Part of a small language model's weights.
Size: width 160, vocabulary 1728.
Architecture: learned positions, no biases in attention or MLP, tied embeddings.
Training: a variant of Adam for these matrices, 107M tokens, 6513 steps.
Each number is 128 + 24 x the weight over its row's rms, rounded and kept within 0 to 255. Layers, rows and columns count from 0. Numbers have three digits each. The size before them is the row's rms in percent of the matrix's.

# q: layer 6 attention query, 160x160, rms 0.115, rows 123-127, columns 0-159
# k: layer 6 attention key, 160x160, rms 0.124, rows 123-127, columns 0-159
# v: layer 6 attention value, 160x160, rms 0.14, rows 96-110, columns 0-159
# o: layer 6 attention output (transposed), 160x160, rms 0.133, rows 96-110, columns 0-159
q123 115:122128128139129101135107122158123140141098062123113102177111126132148136131103104114140083106173165162142176094161130138132150123159111120159134162123138088126141127123076118108128121133141155105092117190146124111128131133140122119108146113163093136119172132121167154070107144128149155098173136117124115119153140137105155146133117135071163124141151108113133110116116122145163133072168099135158125137162159174109090116135135095163085088132078113121143143155130132144128129127121131
k123 114:147127118178132132149159143124141133131100136155120108151110140124130133114085123135112093050140225132130112130111155118123128133116089090136146145094135152134127035124125136164123125131153154133135131126117136139148122134129115168121107133127129111098123043127086122144130129140097122131126134127114147125121100135132123129129113151139151119122135126129151095145117142092092079120130136122123164126134160159119132123147130136120116133106135123166076116129157169117129121112121031
q124 077:142164138137098110117126135142138125118108142118105138133129098094158150115102131139112147139083116164119121136126127107128138132123106153115155125168111143136140190127123120107150169114094147165109159088129116112137164117100112091112175091168150132150131121106133103141143139120120142128159165150124126133123063185196108069149140105095134118090131140093121136180152135117142122112152082157071133194124111122134148145143090085101138141134117103131147140153123144122139126141098135
k124 108:129125134081132124130093117150119118118137132132124127165150125143120141109131133132131154237141068125140149112128111134125134159131185149134156168136120119135113204114110125099117130146121141119118136132128125128135107136107144098146156127127143143147143203143127129119121123108162115137110101153146122126140145137105105136129131145131129128125104144135122192141120135147155140132130134136158123116140114091123123119123115127097143103176145154103170122126100105126137152146118254
q125 096:112103130170144116155129072116105134073096117075123140126147133130097148125103132138089056123165136159084124128144117088144163140159148121172119134116075105145164141134100085127093135116131132138091138086134104089173122102151153149114155163147124114150148092111167112153118118180134109098074138136081157142144127175105111126109117157128097123133109124145123132148116138118154102162141134127127130108117128103113115146143118126191113112123134160148114123147124125137119117149142125
k125 083:165110107133148127128139122129100104147115157195145162128102059130094128113121146105174126142143147157106122088136107126107156145094107095113136158129105133100114110145132110098143118148163157134137126119141104172165124159118133131127118144102127129107112120110130126135093130088110138091124127114150129107132092107118110145122138121120128148132154123155116040121114175167060126086095121147162132115151110111117118130116117137069149103125138144120147122137087130161143117062134090
q126 088:157113120156147124082173119087104115131206167132129126146104122146148116146112149126155102126120106137078124157093125121118133124121117163103100125094143185115162157191123141112125134133118158115154097102085140123134134139140141103162099161097155116141106146131087063160119136105125118106158122123138118103129115121183123101133085117149098102143126099121125133179137167119141116139141153141066092113125119105116141155124157126126140165125105126096135091148147130108126140150129135
k126 094:134125133089125145095108094147124133132135137155148128155126152122121129106093115145126134238158055123171145130086094126121144138139161167102144132153131105122128208125105162123137144142140132138142130136133124089133118130118118114131148151132126137164137193154163131132142125101148101128128125134113134122131156137129112118145115145112113110141100147138125170126113131137136140145129119155155125140133133098108145113139119105128130116161123134122179149152121119139172133150136242
q127 070:151156155162106109128121156100162153112143129100110122129102105100167161114129128099113109135113129145098119115148130116120133145131114131144128112164117141131146155127068134102157154070100163147124162119119138152124164117118118084115161115134111112130158113103130103117125144108118156113185171124108130122108084143193108107161139123082149119092128113082104133173145153130140129095122060163107138181130133145123143130134102069116124103131126093122116169145122166123146133122087119
k127 097:130134143079133132135079139148120111131138131119134126159148142147122146114115132131133167246135090130148154117119110136132133159128180151128166168131131121139107200119112130099108129154126135125105140131125138133157116138108142107142167121127147146157138184148130132115120108109160110139115096158137121116135136144106107132130130142131137124126101140144121196132122112143149132135124130140148119115137127094121119120129121138096137111172141143108174112120109117129137158142114250
v96 073:150065082131113108136118145127084137142096081119180145141153123137090170088112138160186116112132118093102148133139124104114120139118128120153106144144108131130093142098146124137160127121097094158147165119122137114127127115119126098146139135145069115057102126145139164157108102128122137109134132143135103155095139049113091149140159144134089147159151114106111127128130125138138138122095114102120109165152111131098098150139127062129128152138149093161150126139124142149118141155105126
o96 084:127161159127114110123191165119111136116111145115108156110157154101159138140138159102080157131117130097135113155124117122145111165151168146081122124115102120124160115120138147149085113154135142159134147111119143160138100107156144148145099126135112103139122169111123072138178131147120090141096094102179109121151090173138162141141110119152134137086097166147161145150100122091070150130120133152127175111136159102158133089117097162124135119098120141158100117130156113143126107098136139
v97 106:125131085142124160108130146149087134138136083125111157134108194121131140110104124159129085120146122103123126102149110123152110145128107125111127142115114123140067154114144116137137102173123127146125128102182167071133141106069121104118130103132102115119106144140176126095096135121156092126136155132119105118125125107147117149126141135174063123158107116135110121131108118081116155185146081072136130154129104129105103162114149082155129132099125084105148098143144163113129129099124135
o97 104:147130168077128097151140180115132148083099158108131151128173125098147117129155128079108166133136133133106119134104115109118148173131163150179124127117102126116190104116134152095137132120120141141135090143102116163142129137160127138157105117173104156118164111071059118158143137133118189149139117147120133126130114149155121108122117121133145138086123137154141103152113113132103128069100121145132127123149138132110095104132110116092129139157077114111088164129145138139151164146148152
v98 072:146094104128120109168122154101098115145119130099165111117163100170107151093115157125220117108127145135108140106136138097144141137110142113192126136118110146161123138074122111137178145093107105144139169129134115126121119140133148114172150136131101121086127118135128143162101118129126167106155117130138135170114136087093112146180140139139107130102164109116114127139129088125153100103104132166116088135146133108117082088169103102112147131141141122150144129161132117172156117161100126
o98 080:146123138148130144119169128124102123136088146118094132116167160099159117130129154126085160151119133073160110144137125137135121140144141124080098126116106131135147123128125135139103133158115140156117149104114150132118122091134125136097132125128135135125122161138178072124187156116132069134085119112176103108145141136149133159130110110175123138117096174147180159119086131099063150150114127136120193120142139108155161122113118177140122123094124155166143117121138128135117115072132166
v99 100:092120111131118147121148096172150151150124122084175145152128150115114136138133092134127125111141124091107106165108112125166120122139127157145116156121125099090116122136125094151127111129086157085144156129110173092141148140117160113103118043148147139120131144165124137104102147068124106151135114162085126103134125114123102129140186143134112169138128096174133122086096164154121109091131128117141107103144113153069129112156137113119141133113158111181106094137164106122105126126130136
o99 101:175139146102139065119120152108086141092129134146101111085151145127119169099153150111131128147154133121115119152143162101139087170139140073115121121145109137189118137120128124106143110116189090164144111154155076149149131123124142127174142175117146148163148135069095125141106130152150178132161116135134089121123104159142152139131078095132128138133146123150141127150119106089116165156094112115150167144153104137130129122119140135139115149115123141074120126120147133149135154137160126
v100 098:136128131112101148115107158130154173132109067147110176133101141116141133136120115142093122137113125089110118127140150123118140094131118121109129140144136112110127125192096123117117106117120150141149180142109158119109169137137070143117123169146147150097135112173152155075140136136143093155096136156110122094112123157133118108090117145112104166124130097120130115074098131142103114087133098148139114112067117185077129170110114074151128148127151100133122104099097136137098151132148141
o100 098:095167122129140089108152131128095130102163117162154123114129124121092163150131119107134087112156119170124133161130092133125140106134121132131170132161084141154117136083127113138136134093186110139147109159167085162150102123171173106141150076101146143128123132086087150143069115139105151103164107142141145155132153108121158085138129141114158108146137139147131116208148137108150119158119143109119124153143118097159086137129088115089139131131137119088154143137135128122141131141121111
v101 085:146130095144128139126133146140108126158149164135148082142147166133152124098160157107145137108140131112128123091161122122154169158149112155134123141148165151125136152124118148137126112082157125137124128092125123137096065086130139107140124114104137111124135137151125096111086157099083141109123124149096145156110125156118119121229106151124111141150138103089108125165167163154139113135125092128129086081101174097110141102141109131113157160127090108149123111167160140143167112144107123
o101 090:170102155114129115149149095100179144126094108117095163141145096135127154131115128112091177150137137123142125135130125133114100122124130097130102134087113152175143116132102116061179184099121166147126087117117156133121163148126118156117119121137110145165178107121141114164193133162114103125123126083150081114156136103149129157106150132160124113112121138139151153118119078117079155117118136155124165146146110119117148143122156154136114113133125121157125161100149157149158105095134156
v102 088:125118091146118097093162141122142125126142077090175086120124113157101127126137188147117141122146124142132142110184146120144123101117125136161150108101144146108158131104147148125149108106165119132097107128089088099106130083122117094141114148135174103123140139113158137140160139114142118113159128158133170110071130106085112119180141126114097098150121113123126165086174180155139097158089163130110108158120116108169122136120132123126088108104160129113131160174129136139143119133103127
o102 087:111096115113149130151111114105127105160118138166078161120147120114137112118131088100118147104125136071144093116068125156135083127104108128111106115130143146140113095159109106166123156131101137148106129123127138146130092126124152136129122105144124122118136112146133086138165132144128132132114128088160086151140081127139113119134113125165165096167119107146119137136091031092087097124130121162131148111152123154095147085130113139129141143115138126159136065155148109126133099081121171
v103 110:115130099135138130112132132127139125135123130159161133158108120065137111126161127140089130120154115111140142136123127130090154141199115125098138121129120116060140123172138133123089142157169149125138069094080081140100098096137165119147107138097105112119108137138060108123121138082116185132133115125138122155122129068119124153146120116139163133154109150120152136151176173172114114124090135130135102113119104134118171131088156143127111128134103141119111126140120119071134148146137123
o103 101:111078127107140157152112105094148139132150120144123153143123108132148159118144131104127125118150147175130142109128162139132096107105146106118146148138164144105107129127149103102156127132150141131114121122137190130134126184120093140154111124137114087153145102119147131119121109174116105127119095114152104136143022120143172143127158149155141103155167113100069169095146095118159162151169112184142144098150156138130114113146159114124123129146142113116091131123127167170126113124122145
v104 076:163070133139145100152114122123078092142137169155111087137162112154142165082140179134184137116160128158141150093164108150140127168141134138166108131126148136168151133134162144141146108092109118126135150122147108175137110125123146106146144117108130131090128134120102143153155109160119130147124164115112128150105139112098117129139121170151140141124139120081093121191158105136147111144119179108129104102133169119145104116129085159102148151141132146174130119121149138140164143161081117
o104 086:151104139134100129116164118115154129121113130101124136151150120145137140132135135151069152157118100092127101147111118126140119136113160135108098152105121129131118148108136133138116155138073134126123146101103151118116115140111116149120081175118110114144126163148169101145175144129108073114087111080138131092157168132135114154147128111134112188133097164143194145109085111107069173141119148131121157141108135111130180110138148174135113088111163152178105099117144091138115119126138125
v105 092:111135152111126105139136132097162148110128147055156076104140100163110094142138127130123116124134138144132117129120124094161116082109142105162151122130139145131131114114130105127131150139136131114076095144155118084133134157149135159114125122120129119172119115149118116094083132105158145129145056144132128141135123134113168113108147076139099122125140107163134148062097106176144153097128141189111145160164097115167099096164118147137107085133146152099129166138123102117114108101147127
o105 093:116107091150155178114100110097070103145112137169096137104122147134144108132130131109139115136143155127137103124111178139126130107133095122113125082154096100141098145174110129130108101138158128118104182131100115144152128079131125088101202119142158153111127133129133147116137147091153145149143143146139134113099128115141106118149118134112143046110156106130111121112136165113170109146155094086129102099133090162107130131113114106158103163111110159116164098123095139116134122114136168
v106 101:154136156129143131170099116134081124108144186128097125124145158113112122135100088100143097135110128127122119143092110111133081154144132134104138154170122151184071135099125115135120158165090125150118147112193171123138153166110133149117149087112066127152103115098117107153077125159107152102115129095130107147177125122155142111121126110156107143153119150146129108137113105089138175147161076135140161124163139126108135122154123110141170145136104101094134106132123128141129132124145131
o106 102:154158149165119131138139151143123148114090116067151123149122127130158103150127170134139138125126149163104142118165146129121175142153139139179134097125099116107164134145134155089121100123133151087129131111100122122130172091146094128119125125153139146123128109120102137123139130098142124160128129163100145085107154150139108149096128141071116135034124140098128103113157202169137137093114132110111111146116130116141108155114134127136111107147081126134096193123095135096122144141122101
v107 108:144168137118127144137121154085170102105098115134151173110122163065159102130116135162124122140138138132135105109089149125128141134138104110087159138132150149096098142180116079120112148167151108148127100054111129107132153115143106122126100126097077099132102122113101110143083144126126160123141110132151099140137124090162131125149117066135132140143130121111121143101139117163147109102093050130089158171098108122139147137154152116123118118122111098102134153133124125109158113112147129
o107 109:107080141139141159143125120155140169135130124131117152139117089147125118119138123108163152125164161171144152147157146117130134098145120132168131114137102115110160111155111129113132140122136175129088100148117160146113139117161124129128174070141141139150139096159127144116161091121119137130131110117131124135103075120140178141116163191144138061106127133084075114137178136102159100139166104144143098103144125140113093116137101112147116139176082096129111151137088178128130127110130140
v108 080:149097108120129141121121152101115095120086111110104117124161141123183153150068131160095112133139119138150166161138111132098110137122148109160148097125113120143152114157165106113140122133149122174130119141155109103143162140106088136148131159147098121097116115114107161158148091174171129127145132115131128148119144106135178132116123130162120107115154150121146131130150113110128099123078167147139212118127125104179159116078122168141125130166141168151117144092113129131159163149094109
o108 093:079105161188133171139141117132129093111151161132158114135105112134115108126168146148127127103118097157152102130116143127152172110114157181093096131134146108088092109092162155177101126152073131088144175092077147112132104134119151095130139112116139119104096167141134106118155113093100101141072091129153135132129122129109126112147152128140119163131080133132138160109108091101151146159118131096128128106113143124131152109135108147108133123110146120146131101134124078130098107148135099
v109 094:124083143118133160149141103133074119099102135128120111161159122105105151136096138168136115125160112119121120119111104139139102122150151112137134128113103125142117112140177111136131120179079120138149114146138141101166157118110135094115139077133099133101093132131111164143139096122121117133112118121147148161140134013096127168093146140190111159162098158139133130138139140156102123114110157137121153171138089151142073152126130147124116120127154171109130119101124114116099157112141126
o109 100:108126127146098122099140161113081130122141130144169117113117154123175132105152159113123100135124109118129105168099153113150150152122170175098126141156148106109081169078157139160081096153121122106107146103123139142170109101122125155172091184129122113120075181123116099123136160107149148135095088137119123111114104190139128129170129093111147132119127149122099121105112114090136190144148122128143128101145123112122143083133104136119121125111137138164099115102142115137129138165146132
v110 080:150118117115114131112121120151140132106114110180078186134132145070150160120111156141150138144144122123119121120134122153127138156146112146117120133171144117133134132171135132135109108110105083137189177104100154153143139092118114108106124094105127151093113122143132132132170116185089113168096167121111137100100132132120094086116119148131128154166102130070141122140141135124100115130161084111110149134078131160105109168100117057135106147135139126146124150093113146149137166122134132
o110 079:113150156149130102096188141162141179097138121120176128146101113143102147123106117112095088112127120127115116197101078094127129120119134154133139159102114131135119154080124104151096137128122161135127095149150109133122123110146123147166082150111125111146106138126109117155113105142131118070122092115109117139144117150130142147109141148130122167140110166121111072185147129116117144146124160119103105169129161104129118113124080155112143105110161089139098136116154133130119132166114056